{"num_attention_heads": 4, "attn_scale": 0.125, "extras": ["capped logits"], "init": "normal", "init_std_o": 0.00424, "init_std_up": 0.0224, "optimizer": "soap_variant", "learning_rate": 0.00538, "beta2": 0.95}
Each number is 50 + 12 x the weight over its row's rms, rounded and kept within 0 to 99. Layers, rows and columns count from 0. The size before them is the row's rms in percent of the matrix's.

# gate: layer 3 MLP gate, 704x256, rms 0.121, rows 221-229, columns 128-255
# up: layer 3 MLP up, 704x256, rms 0.119, rows 221-228, columns 128-255
# down: layer 3 MLP down (transposed), 704x256, rms 0.111, rows 221-228, columns 128-255
gate221 108:47 26 87 61 36 31 36 34 44 40 64 33 42 44 42 64 43 49 26 24 68 33 28 34 45 58 60 41 53 45 73 49 57 25 38 26 71 55 30 45 57 47 50 50 35 42 70 41 44 69 47 53 35 55 58 48 40 53 49 81 49 45 85 38 62 41 35 43 42 43 43 46 63 53 49 32 36 50 58 35 54 59 78 46 61 34 63 57 58 63 54 49 45 66 55 40 43 68 43 60 74 58 47 48 71 50 41 53 58 59 43 58 76 70 53 70 46 39 64 59 47 34 53 52 75 29 53 42
up221 099:53 55 67 51 55 46 30 54 47 48 33 66 47 39 54 52 38 55 64 61 45 77 48 36 34 55 57 25 52 39 40 50 30 45 49 38 59 29 48 55 82 40 40 53 74 37 45 47 53 47 40 41 62 65 28 84 54 57 36 63 19 59 52 46 58 53 60 48 72 54 40 47 62 45 43 59 59 36 41 47 32 50 48 33 48 70 60 61 43 52 52 63 59 41 46 45 49 48 35 55 60 46 57 43 59 32 46 53 59 50 44 55 35 44 62 40 34 67 56 39 65 49 63 56 29 48 41 42
down221 098:47 66 48 23 49 72 63 54 41 53 75 66 38 58 39 36 53 34 33 70 53 74 21 35 14 47 55 39 35 54 47 35 51 50 68 45 31 33 58 49 75 31 46 42 61 35 52 41 52 42 58 59 51 50 30 74 72 61 54 48 66 41 46 56 71 72 53 50 53 48 52 52 63 33 43 69 53 51 52 44 47 57 59 51 34 55 51 52 47 60 56 55 45 38 38 55 72 52 57 72 56 37 43 65 58 72 63 58 46 58 45 45 59 37 60 58 75 70 50 43 36 52 57 53 45 50 48 62
gate222 112:60 65 65 50 31 48 50 48 38 38 41 25 53 40 62 17 37 41 42 47 66 45 47 63 33 44 32 53 69 50 77 32 60 56 56 39 46 45 67 66 71 40 49 61 49 37 70 45 44 46 52 50 36 49 47 46 51 55 42 65 42 40 43 43 20 54 49 50 40 51 64 45 57 48 70 66 40 46 55 49 52 61 24 52 64 50 68 44 33 67 53 74 25 38 52 60 43 45 43 61 33 58 34 44 32 48 45 62 41 43 43 43 69 35 78 36 16 49 35 59 44 46 35 47 67 61 64 63
up222 105:55 43 38 40 46 31 62 62 44 46 64 31 48 49 67 29 40 52 55 39 47 53 43 55 52 41 42 39 38 56 43 46 64 52 52 32 46 48 59 46 55 45 24 42 34 55 40 38 27 56 33 62 42 19 40 42 65 51 41 61 54 57 29 45 47 50 57 30 40 51 49 68 81 39 33 49 51 34 53 64 53 54 33 38 56 42 39 53 22 58 57 30 45 52 48 62 50 48 44 48 59 42 45 35 71 53 47 55 72 46 59 53 41 41 53 76 36 59 61 68 58 52 58 41 53 61 42 43
down222 102:62 51 60 67 45 58 48 49 45 66 61 45 64 46 50 38 48 45 57 34 22 72 43 38 30 65 48 52 79 50 46 34 44 44 12 52 55 32 45 60 32 50 47 37 52 19 55 55 69 77 51 42 57 65 42 46 60 60 48 31 31 50 50 59 40 45 45 38 64 51 65 35 54 40 60 31 33 65 60 54 64 61 68 54 50 48 40 48 36 44 47 72 45 42 26 33 39 48 50 25 53 55 46 47 65 31 49 57 36 48 47 46 43 43 50 39 49 45 43 64 37 30 38 49 38 59 44 50
gate223 098:66 49 48 59 61 43 57 49 48 68 35 61 49 52 60 47 48 42 55 47 57 44 36 39 63 56 31 46 45 36 20 48 49 48 49 57 41 52 71 44 35 59 30 45 35 33 51 47 57 50 53 74 49 51 44 64 59 46 62 44 43 46 47 33 51 45 53 58 49 56 56 43 64 29 62 52 59 50 53 45 45 45 69 31 55 45 39 55 49 39 51 52 67 59 58 29 46 25 52 62 61 19 57 66 52 38 47 41 50 60 54 53 49 56 54 55 36 40 63 47 47 44 48 41 45 28 50 52
up223 101:52 39 47 39 35 50 38 57 52 60 74 34 44 50 38 50 42 66 45 45 49 63 47 69 47 47 64 78 61 41 70 61 53 51 31 61 57 33 34 56 65 58 55 57 46 67 39 82 58 58 49 49 64 54 45 34 33 49 34 48 49 55 51 48 66 50 62 58 60 46 53 50 39 35 57 29 48 47 43 41 47 52 50 46 53 39 62 33 53 22 59 48 58 52 42 48 44 50 40 33 23 68 52 57 45 54 61 41 55 48 48 61 64 35 36 51 47 59 52 58 53 63 49 68 48 56 17 42
down223 102:58 36 45 48 62 49 45 35 46 67 55 54 40 32 23 49 42 58 43 81 68 36 50 33 42 58 48 44 49 53 55 44 42 50 57 40 47 86 58 50 46 37 41 41 67 50 46 49 55 31 29 48 58 68 34 56 59 50 31 38 33 48 41 52 57 63 40 66 51 65 54 43 39 52 30 42 38 59 44 59 45 70 49 52 56 46 50 52 49 42 57 60 61 65 63 65 23 57 45 64 20 65 65 44 76 61 45 47 22 67 43 50 59 39 53 35 66 40 47 31 60 85 58 46 39 56 38 54
gate224 106:77 45 30 40 40 38 24 53 42 57 60 54 46 37 37 41 31 44 56 40 38 25 51 53 61 74 33 61 56 53 42 55 67 43 50 50 44 44 53 56 50 52 61 65 63 29 31 41 45 35 36 61 71 37 54 43 40 78 45 70 51 43 72 77 54 50 62 49 30 62 61 60 49 43 59 55 46 40 51 57 53 40 40 44 42 69 55 54 26 56 51 64 46 89 37 59 33 46 63 65 80 56 44 50 54 46 59 75 60 55 69 71 33 43 29 55 62 54 47 57 62 64 59 33 57 39 66 73
up224 106:50 67 50 77 44 42 44 51 44 29 46 65 52 53 47 45 60 59 62 51 62 27 52 45 38 47 35 53 37 59 50 46 64 44 24 37 62 37 41 51 53 43 40 63 56 40 68 50 52 37 50 31 48 34 60 47 40 41 45 64 30 44 49 58 64 69 60 50 50 37 59 61 54 64 60 38 58 47 64 48 25 50 58 40 45 48 48 23 46 45 36 62 60 33 63 65 64 30 40 66 56 59 50 45 46 31 49 42 35 52 55 40 64 61 29 43 67 56 49 52 54 57 72 72 65 49 37 37
down224 109:45 52 47 73 58 44 69 46 66 49 33 58 68 42 28 56 54 50 39 52 50 58 29 27 33 71 61 64 40 24 48 47 56 48 57 56 53 54 34 38 48 43 36 47 48 74 67 64 42 67 59 53 62 70 64 66 50 52 40 37 47 45 44 41 47 51 44 57 41 62 71 58 52 70 47 25 32 59 58 44 59 64 52 40 57 52 35 31 53 60 56 51 51 32 72 32 57 36 52 55 43 71 50 39 29 53 36 51 41 53 32 34 61 45 47 49 31 69 24 31 54 62 53 51 47 83 65 33
gate225 098:40 45 44 47 69 42 64 47 54 45 48 34 62 64 41 55 52 57 64 65 64 44 31 38 32 43 39 59 42 49 51 62 46 70 64 48 43 59 64 37 52 60 62 45 48 65 48 61 96 51 51 57 47 49 42 54 51 49 54 62 45 71 38 32 43 56 53 47 52 56 44 39 34 56 54 63 65 39 47 35 52 62 46 45 62 62 61 43 22 55 49 42 50 66 45 41 56 57 69 47 62 78 47 50 62 39 60 61 51 45 69 52 49 55 52 66 56 68 61 44 71 59 61 41 45 61 49 27
up225 100:38 29 46 55 73 64 39 45 52 54 43 44 38 61 51 48 67 52 47 40 35 43 53 37 56 47 67 52 46 39 68 57 36 57 57 26 56 75 45 67 53 54 78 51 60 48 65 79 55 65 38 34 53 46 46 60 63 42 57 36 57 64 66 42 60 64 50 69 31 72 56 47 38 70 52 53 58 40 30 56 30 65 80 50 52 59 42 73 33 68 48 64 69 64 42 32 57 38 72 63 61 51 42 58 43 63 31 68 41 33 45 55 49 56 52 44 45 44 49 49 55 50 37 42 33 35 44 37
down225 102:53 73 52 53 67 57 46 55 58 73 48 46 63 62 58 61 59 34 45 41 54 42 62 38 38 80 38 52 68 64 59 39 50 75 55 32 53 60 50 51 49 56 41 41 60 56 42 58 38 32 51 50 41 54 41 52 51 67 56 50 74 38 63 40 66 54 44 44 28 44 69 53 25 63 60 56 32 61 30 41 60 39 47 71 40 71 31 44 66 45 45 59 59 26 43 60 59 59 67 48 42 65 61 56 39 42 43 54 53 67 73 63 60 69 52 34 51 39 53 24 52 24 48 51 34 29 56 42
gate226 100:53 59 74 48 65 34 38 50 51 23 45 52 40 52 48 34 34 56 56 52 54 48 72 57 59 62 38 56 64 58 50 63 45 49 29 25 52 34 54 25 54 36 74 35 58 54 42 36 30 61 53 42 73 53 50 51 44 45 53 57 41 26 60 44 55 55 57 50 59 92 59 37 70 64 43 57 47 34 66 58 60 53 36 42 65 26 54 80 51 27 47 50 59 40 57 86 48 44 67 68 41 28 39 58 48 51 41 70 47 51 34 60 62 22 77 42 62 59 53 42 53 54 46 46 64 57 48 50
up226 100:48 39 25 23 43 55 55 66 42 66 47 47 76 32 44 42 59 61 37 40 44 29 54 70 40 33 50 45 30 40 47 61 57 37 57 59 31 53 50 50 54 27 57 47 62 58 56 84 64 33 63 32 47 48 57 29 51 60 66 58 52 32 45 50 48 54 34 67 40 68 19 59 30 39 43 49 34 64 42 46 42 44 61 67 52 56 48 40 21 54 50 43 45 54 68 49 63 47 39 66 54 52 56 44 48 50 46 39 50 42 59 42 35 56 41 53 67 47 08 42 54 63 51 68 71 50 45 75
down226 097:60 31 35 61 51 71 53 55 55 63 45 51 60 49 51 54 50 45 57 51 55 48 58 43 43 42 51 59 34 47 60 33 49 61 65 70 57 35 63 46 35 35 47 46 52 54 34 42 38 40 47 52 45 60 75 51 28 43 37 52 40 60 58 45 53 60 36 75 43 38 48 51 40 39 45 41 29 54 37 40 53 33 59 59 59 29 59 52 40 46 68 52 44 49 42 37 52 79 57 72 66 73 54 18 43 50 70 34 57 45 45 52 60 51 37 44 47 41 27 57 53 45 42 80 51 30 45 58
gate227 095:57 53 57 62 64 59 26 46 35 66 31 48 74 50 46 44 71 50 42 49 42 84 57 50 49 43 41 52 74 55 69 66 45 51 49 41 55 34 54 65 53 48 44 59 24 44 30 45 78 54 39 55 43 67 40 49 46 85 56 31 51 53 46 58 48 39 47 57 47 37 64 51 74 62 57 44 29 49 43 28 44 67 48 56 48 60 59 57 85 57 19 41 40 43 37 55 85 47 46 41 49 48 62 73 59 44 46 61 52 46 35 66 46 47 46 73 40 60 41 54 50 49 64 43 38 54 38 46
up227 096:43 36 46 38 49 70 44 29 81 68 42 56 53 53 50 49 45 45 50 60 58 42 57 59 55 77 37 48 41 54 41 57 46 41 63 39 61 50 34 51 56 38 67 52 51 32 38 59 39 39 64 50 61 47 67 52 42 30 48 71 71 36 45 46 63 38 39 59 67 50 57 66 64 49 51 48 35 70 62 73 40 49 70 56 28 50 41 49 33 65 49 39 48 42 60 56 49 52 48 81 48 44 41 41 41 78 53 33 49 66 53 62 79 58 52 60 67 48 45 64 42 32 45 32 46 47 42 48
down227 105:52 81 50 56 49 61 30 61 61 46 36 45 40 60 44 57 47 57 47 59 33 49 44 61 60 64 52 42 52 40 60 47 20 58 60 42 56 41 29 74 56 38 52 54 29 53 56 48 46 45 33 41 51 59 47 48 48 47 42 61 79 50 38 56 64 34 54 50 45 39 60 52 35 63 29 44 46 73 57 72 23 50 40 52 37 40 49 36 42 58 62 55 35 28 43 58 56 67 50 57 53 49 51 24 51 58 34 61 31 68 38 55 57 54 43 59 52 49 53 47 51 64 34 32 57 59 30 56
gate228 096:59 54 44 72 36 59 43 66 51 59 53 37 35 40 58 65 51 51 44 71 37 28 59 52 65 53 75 23 54 56 65 49 39 44 55 35 47 59 66 58 51 59 27 32 80 60 58 40 67 52 52 60 55 32 63 28 55 54 68 52 46 47 48 61 55 47 28 51 53 48 42 66 59 45 56 61 72 52 64 53 59 51 50 58 26 46 30 34 65 53 61 64 45 50 62 43 43 44 32 35 55 49 57 41 49 71 56 37 41 61 39 41 48 69 27 54 58 60 47 46 66 65 64 50 39 37 28 50
up228 095:54 60 66 56 56 31 57 47 69 42 61 56 60 47 55 66 56 56 42 43 50 57 52 51 57 37 50 49 49 44 58 48 62 74 53 62 67 46 65 55 25 64 52 54 64 58 59 60 50 56 51 45 29 63 53 64 47 45 58 54 70 35 56 48 54 47 54 39 51 45 60 24 43 70 35 45 50 41 34 37 47 50 46 36 40 44 68 37 53 29 43 40 57 56 43 34 39 66 75 26 36 38 71 48 47 50 29 43 49 37 50 72 66 59 47 51 50 42 46 56 42 51 43 53 31 48 72 79
down228 094:67 47 43 61 29 33 38 67 37 13 26 41 62 48 31 37 41 43 46 63 49 59 47 69 26 49 36 55 38 54 59 52 63 50 60 48 49 54 39 58 73 65 34 55 43 63 26 68 32 61 45 81 46 58 48 37 35 48 52 37 49 50 50 47 54 38 41 52 34 53 45 54 61 34 82 54 56 38 44 59 66 51 57 60 55 52 37 40 49 64 22 54 34 53 63 48 47 66 52 67 32 60 78 53 60 68 50 66 52 74 42 39 49 40 47 45 62 54 48 49 44 59 57 56 54 16 45 55
gate229 102:51 52 63 54 51 70 40 30 51 52 46 38 37 28 41 58 36 37 43 51 33 47 44 46 63 62 34 52 38 68 43 39 42 44 45 53 53 43 48 35 41 49 57 42 44 45 58 62 53 43 45 39 72 37 33 45 51 56 42 36 38 55 62 49 88 35 49 35 51 69 61 60 42 67 54 40 45 52 36 69 61 44 50 36 40 49 25 59 58 58 66 31 53 48 54 59 69 55 28 42 54 47 33 93 63 33 43 51 47 65 54 65 73 55 34 41 36 46 41 56 58 45 48 65 50 46 35 27